Part of a small language model's weights: rotary positions.
Each number is 200 + 30 x the weight over its row's rms, rounded and kept within 0 to 999. Layers, rows and columns count from 0. The size before them is the row's rms in percent of the matrix's.

# o: layer 8 attention output (transposed), 128x128, rms 0.136, rows 14-31, columns 64-127
# v: layer 8 attention value, 128x128, rms 0.129, rows 15-31, columns 64-127
# q: layer 8 attention query, 128x128, rms 0.109, rows 32-38, columns 64-127
# k: layer 8 attention key, 128x128, rms 0.0874, rows 32-38, columns 64-127
o14,100,199,232,186,197,201,184,180,201,224,152,242,167,201,187,220,199,242,205,208,177,214,215,186,224,232,209,236,186,167,243,156,184,214,212,183,179,184,181,159,240,218,248,219,182,136,189,214,169,204,244,124,171,172,171,213,183,181,185,163,244,232,213,236,223
v15,089,166,200,224,219,189,171,229,214,194,206,185,182,204,187,133,223,197,213,209,144,197,159,208,136,223,201,176,172,150,208,172,184,201,174,188,209,283,145,207,202,165,256,236,190,214,191,185,196,188,202,238,199,212,220,187,168,210,207,170,230,207,226,195,195
o15,089,245,162,155,198,241,241,233,187,212,183,187,243,213,188,201,127,257,234,180,200,135,150,247,185,226,209,183,215,195,229,261,224,185,192,218,203,211,262,157,223,231,194,174,243,215,185,249,246,188,229,184,231,220,157,228,163,195,205,238,216,246,241,211,201
v16,101,140,196,195,199,227,214,178,162,199,166,166,188,162,181,179,205,211,207,254,198,182,237,238,187,226,208,170,191,169,239,205,150,164,205,170,243,209,241,198,198,179,185,183,229,204,238,201,221,192,199,171,272,227,194,223,222,162,203,201,168,173,203,173,234
o16,104,219,171,195,191,150,200,198,227,224,240,201,211,170,206,224,209,168,237,169,209,167,193,202,227,170,242,183,208,241,194,174,259,242,213,191,195,276,201,238,185,187,251,221,148,236,204,254,190,237,187,131,199,142,232,162,213,194,218,245,194,116,218,231,180
v17,095,219,180,171,161,185,188,184,225,180,163,185,182,218,195,148,190,218,187,166,172,184,207,198,140,188,182,174,237,171,237,184,168,230,197,204,182,180,210,200,172,193,192,195,217,213,147,150,288,241,143,231,207,220,152,196,164,180,198,178,213,187,175,162,195
o17,096,164,175,152,191,189,175,194,175,241,193,238,197,212,194,196,175,273,216,276,189,194,174,228,242,263,177,166,177,168,166,191,194,214,190,222,222,221,216,216,249,226,245,169,184,179,209,226,156,212,185,265,155,204,199,178,144,221,230,225,178,188,210,198,222
v18,101,222,136,205,209,201,206,189,206,231,198,235,228,234,185,258,176,261,200,223,200,173,195,139,189,262,203,194,237,225,206,216,201,199,153,138,213,173,204,191,156,181,209,216,223,208,188,219,185,177,186,238,211,175,158,253,181,177,168,214,199,210,218,209,239
o18,104,200,173,230,186,208,214,227,210,201,195,200,196,152,188,185,209,198,166,224,181,200,271,215,237,167,146,214,210,207,242,173,189,189,200,192,225,205,235,201,241,172,254,196,171,236,232,166,155,238,190,173,180,173,194,193,178,191,252,162,213,233,256,203,164
v19,098,183,187,181,208,257,186,187,201,171,139,219,200,188,197,197,236,221,198,193,185,177,200,235,153,170,220,191,248,229,197,201,195,203,222,104,197,230,170,207,177,228,220,205,193,245,162,176,199,165,171,229,291,203,214,206,200,262,167,221,137,191,187,180,220
o19,107,203,227,173,197,206,209,187,277,161,179,202,199,255,203,174,193,167,164,236,225,182,179,199,249,220,196,177,200,250,199,201,170,220,168,224,231,217,224,202,162,204,181,265,225,206,200,201,161,198,215,197,159,171,177,263,200,166,195,218,212,229,204,278,192
v20,100,172,204,199,164,210,220,158,258,206,168,270,197,177,198,227,179,199,203,219,206,197,183,172,180,226,202,237,230,210,210,223,178,154,249,197,163,190,199,171,211,182,149,202,198,133,216,170,289,171,191,191,168,190,199,191,163,159,192,196,204,207,193,236,212
o20,101,221,232,183,166,195,187,238,220,238,205,187,185,167,175,229,219,249,165,212,204,246,193,205,231,232,205,207,171,227,146,190,175,212,198,147,190,149,212,232,187,172,275,183,138,186,232,189,142,160,198,205,200,217,217,226,260,219,219,220,183,146,200,220,142
v21,105,212,197,192,215,165,232,187,214,171,189,139,193,198,210,209,183,226,180,189,191,223,179,227,175,184,185,200,177,246,235,216,191,243,218,183,231,272,185,192,194,180,222,211,208,215,211,189,191,251,211,162,211,185,196,233,181,209,218,218,219,251,172,236,199
o21,105,156,217,208,139,195,234,196,191,179,189,239,192,187,181,215,227,215,114,138,194,179,201,219,235,159,251,155,207,197,203,206,187,171,145,162,178,202,215,185,236,219,172,206,144,222,201,206,241,214,187,201,235,236,227,170,182,177,219,204,212,173,237,225,209
v22,095,179,180,201,256,191,176,206,195,149,201,240,144,166,196,224,226,181,186,173,174,215,207,190,181,201,211,196,238,180,204,176,212,220,240,166,180,166,172,227,228,246,196,154,235,190,198,183,216,218,203,187,215,213,193,168,186,171,208,173,238,221,186,174,173
o22,099,192,226,257,179,211,201,150,212,185,207,166,211,213,200,211,191,212,256,234,146,233,163,223,213,222,165,177,145,196,142,250,187,191,181,230,237,188,176,195,200,236,175,218,222,191,230,224,249,220,181,235,173,198,163,230,187,194,177,256,190,210,120,224,158
v23,094,219,149,197,194,181,205,220,239,239,194,196,212,229,191,212,144,222,193,111,208,203,181,225,231,205,191,195,201,218,179,205,190,196,164,210,188,253,199,196,177,191,217,203,226,191,162,207,153,161,180,198,224,206,208,192,188,185,229,217,226,170,196,249,196
o23,094,236,168,176,176,208,228,237,167,193,163,223,150,205,186,174,206,214,180,204,168,245,227,134,232,199,179,234,244,198,208,183,202,151,171,207,225,182,156,184,220,217,156,160,204,213,156,171,162,170,187,147,177,192,147,207,175,208,173,191,208,247,225,260,258
v24,100,184,200,201,161,243,114,159,189,175,141,162,202,153,224,188,179,188,201,193,196,200,208,171,239,180,219,211,201,241,221,200,196,120,168,152,215,206,157,196,207,206,247,157,181,166,185,222,217,211,138,184,253,207,215,168,196,225,190,185,204,209,184,203,189
o24,103,190,212,242,205,143,220,197,151,205,193,181,194,237,213,154,183,154,230,214,218,228,214,196,184,171,142,184,211,250,197,195,145,162,213,218,184,230,178,194,212,218,204,185,255,194,159,217,189,215,214,221,203,191,239,251,140,246,211,234,196,195,163,224,215
v25,104,160,254,187,191,205,232,177,181,140,202,275,221,234,218,170,206,196,211,194,184,162,210,193,216,151,272,209,173,192,191,226,190,209,161,212,201,217,192,176,185,200,218,222,211,184,163,199,196,216,273,185,265,170,201,243,217,243,189,154,207,198,207,201,200
o25,111,196,201,189,171,223,222,199,234,203,179,158,219,188,178,204,258,137,189,225,265,164,171,219,189,186,145,208,206,176,171,171,199,186,234,177,223,201,239,208,211,207,199,177,192,227,199,237,206,184,276,192,165,242,230,220,255,202,233,217,231,139,226,290,235
v26,107,205,204,179,192,189,157,198,206,215,247,249,190,99,196,118,212,182,204,182,238,182,159,138,156,174,191,234,190,149,188,191,206,170,198,222,190,276,212,234,221,206,214,183,227,245,172,164,129,188,193,211,177,198,210,231,237,198,183,169,143,211,184,193,204
o26,109,152,221,183,195,232,264,182,201,191,141,242,196,266,211,200,211,145,187,177,263,191,137,166,200,221,203,211,204,198,191,219,215,224,189,252,267,210,193,192,205,220,212,197,203,172,194,215,228,184,176,216,206,226,145,153,230,236,187,229,199,176,149,255,160
v27,093,194,203,215,216,189,209,251,201,239,235,202,185,211,183,250,190,166,192,219,249,246,174,203,233,212,161,207,202,208,192,188,182,159,265,221,213,276,249,177,198,188,223,217,174,191,217,203,163,199,183,194,217,167,183,168,182,206,208,193,137,179,238,176,213
o27,095,212,216,224,176,206,177,205,234,197,260,176,187,206,213,172,179,143,158,184,185,182,215,173,174,182,215,180,206,229,146,212,238,185,138,227,190,145,157,204,183,188,193,190,177,241,159,164,175,210,155,197,186,193,187,204,186,204,239,209,215,172,157,197,211
v28,099,196,168,179,183,150,182,198,240,177,134,207,185,217,187,163,179,188,201,248,230,138,152,194,166,156,169,169,219,205,192,191,209,204,200,193,191,186,215,230,197,213,149,219,121,171,162,217,189,241,215,209,254,225,143,184,241,183,174,189,228,202,167,174,183
o28,106,224,231,213,218,252,271,200,193,188,211,213,186,210,197,229,205,202,177,225,187,174,230,212,197,178,209,246,224,182,190,211,169,236,142,271,188,240,184,239,187,196,198,174,228,197,270,225,210,212,173,170,173,219,233,171,163,188,201,222,195,218,229,155,240
v29,105,234,203,185,164,198,236,197,228,189,234,197,188,274,210,189,201,198,203,174,173,138,220,173,160,173,219,221,238,188,208,202,237,241,193,241,182,212,216,194,229,183,173,224,181,128,179,160,174,169,201,223,267,212,213,191,129,230,214,214,202,193,219,173,184
o29,110,190,253,176,154,214,233,174,221,217,199,234,225,150,205,221,229,201,176,231,204,214,214,205,200,182,172,184,186,183,195,204,185,190,251,215,224,187,233,210,235,235,209,244,225,184,187,170,249,201,214,173,179,160,257,246,229,210,199,203,211,180,144,218,210
v30,089,190,165,189,221,222,203,227,227,211,209,155,242,150,208,252,205,183,218,224,212,211,221,197,153,219,192,206,203,208,213,212,188,178,281,184,202,241,189,169,221,204,210,193,164,202,222,189,236,182,124,177,220,157,213,222,195,184,176,226,239,183,187,251,230
o30,099,202,203,206,187,133,211,215,200,204,221,157,199,259,191,199,217,224,124,127,187,223,183,232,233,143,196,200,172,236,232,197,165,218,180,197,213,205,199,200,157,190,217,225,221,150,220,183,187,169,238,232,221,189,173,190,199,210,186,238,215,239,172,235,192
v31,098,218,226,199,196,239,183,167,217,173,194,221,183,219,177,190,215,193,206,261,186,193,207,270,255,172,166,208,133,237,205,179,200,230,239,150,169,238,194,180,140,159,165,228,204,177,234,202,223,295,246,158,244,208,182,243,158,225,198,201,144,219,165,211,194
o31,103,186,199,164,191,178,176,225,232,166,220,178,189,228,229,197,212,163,158,171,207,172,166,226,179,226,235,188,254,203,165,212,177,190,195,169,191,217,168,191,243,197,245,205,165,246,174,261,201,154,203,211,154,238,239,267,169,218,208,214,202,155,224,203,198
q32,142,208,199,239,174,229,171,204,217,240,192,213,167,188,208,170,169,225,162,197,216,227,156,217,232,182,221,209,132,199,172,233,180,185,219,184,218,195,213,197,259,188,164,209,251,224,167,177,193,214,264,199,197,215,188,226,145,159,247,213,192,208,209,236,243
k32,115,201,161,201,213,162,186,182,214,165,194,180,160,196,221,228,232,180,177,170,226,186,190,201,177,242,214,185,179,190,198,192,163,193,224,224,151,193,225,219,223,179,235,194,226,253,173,188,163,220,222,216,185,165,177,143,171,201,175,241,189,267,211,193,176
q33,167,227,175,225,165,230,164,245,204,202,227,195,258,278,219,193,189,186,150,187,175,152,212,193,214,221,186,200,205,176,170,200,144,198,222,163,205,176,175,206,243,202,177,230,178,246,261,207,228,192,184,178,163,187,214,243,194,180,212,194,220,188,190,143,231
k33,097,229,226,200,190,271,182,154,212,172,184,165,266,247,236,181,186,237,140,179,203,169,187,233,195,187,166,200,202,243,213,233,193,189,195,197,237,143,158,208,183,165,199,204,186,236,220,180,179,221,179,192,244,163,197,242,260,218,202,151,216,154,230,124,234
q34,131,150,198,133,198,216,201,231,228,179,216,215,238,207,155,216,246,196,242,167,193,166,257,215,186,219,143,168,204,242,277,143,231,229,175,212,182,232,147,166,174,181,203,213,190,191,166,215,192,181,161,162,181,210,216,191,179,224,139,164,214,230,220,198,186
k34,155,234,234,186,209,214,227,225,229,207,242,222,133,168,166,176,233,158,224,209,152,217,141,184,239,210,238,148,219,190,217,189,201,245,284,178,166,158,247,175,200,228,197,244,239,248,154,214,206,184,187,241,234,244,159,153,193,159,203,246,226,238,171,261,178
q35,127,169,215,156,194,235,172,222,177,201,265,200,234,199,206,224,255,165,253,179,143,186,221,211,181,218,168,164,239,254,245,150,248,244,202,210,169,249,168,179,222,229,238,188,171,184,194,249,207,182,202,146,154,219,192,179,170,246,160,188,195,242,165,182,152
k35,123,241,183,178,230,205,181,211,224,198,251,191,137,176,153,185,206,166,211,204,177,241,235,179,264,247,173,180,232,229,215,155,212,187,247,228,210,201,230,172,243,187,211,272,187,212,199,170,172,209,183,209,199,234,158,154,186,124,175,250,190,224,191,192,146
q36,121,202,181,215,173,160,192,217,209,236,164,230,200,197,244,143,203,149,229,244,233,211,163,183,260,177,223,199,193,172,217,174,183,271,240,195,170,168,261,179,289,165,186,260,229,227,223,240,237,182,242,216,210,193,182,170,184,219,186,244,211,266,207,180,159
k36,114,226,164,194,289,250,222,169,225,199,211,215,150,223,169,169,224,212,209,241,179,204,187,188,215,207,243,153,191,199,221,181,204,153,233,197,201,191,261,193,216,233,203,223,182,212,134,143,207,165,153,249,171,231,212,162,159,173,168,230,219,201,182,197,188
q37,118,198,215,203,194,188,165,213,212,233,217,215,204,186,228,173,183,170,250,224,192,214,179,192,223,158,228,175,203,177,222,155,210,268,219,212,161,155,217,136,265,225,195,231,211,231,198,222,221,205,229,203,161,228,177,166,156,237,202,205,227,258,188,226,174
k37,119,219,219,231,223,171,168,182,277,224,208,222,187,245,183,160,239,179,219,190,171,225,192,201,206,188,192,102,208,199,252,195,209,204,267,212,182,179,220,190,244,197,214,248,206,208,183,178,229,202,174,267,191,192,170,198,159,220,126,205,204,219,199,211,179
q38,112,228,205,243,155,249,207,153,193,180,200,170,231,203,224,218,199,249,153,179,212,186,187,207,152,193,181,249,160,240,169,231,267,162,178,192,235,260,185,236,198,195,191,207,177,153,197,184,149,206,180,194,239,178,221,231,256,206,232,187,220,171,214,193,186
k38,146,205,153,159,207,192,185,191,168,178,199,178,189,171,192,217,163,244,140,230,267,187,175,168,156,179,222,287,187,186,175,214,200,177,171,203,230,212,178,237,182,193,245,151,177,177,253,193,172,195,228,177,192,169,196,205,221,162,292,174,191,146,222,198,209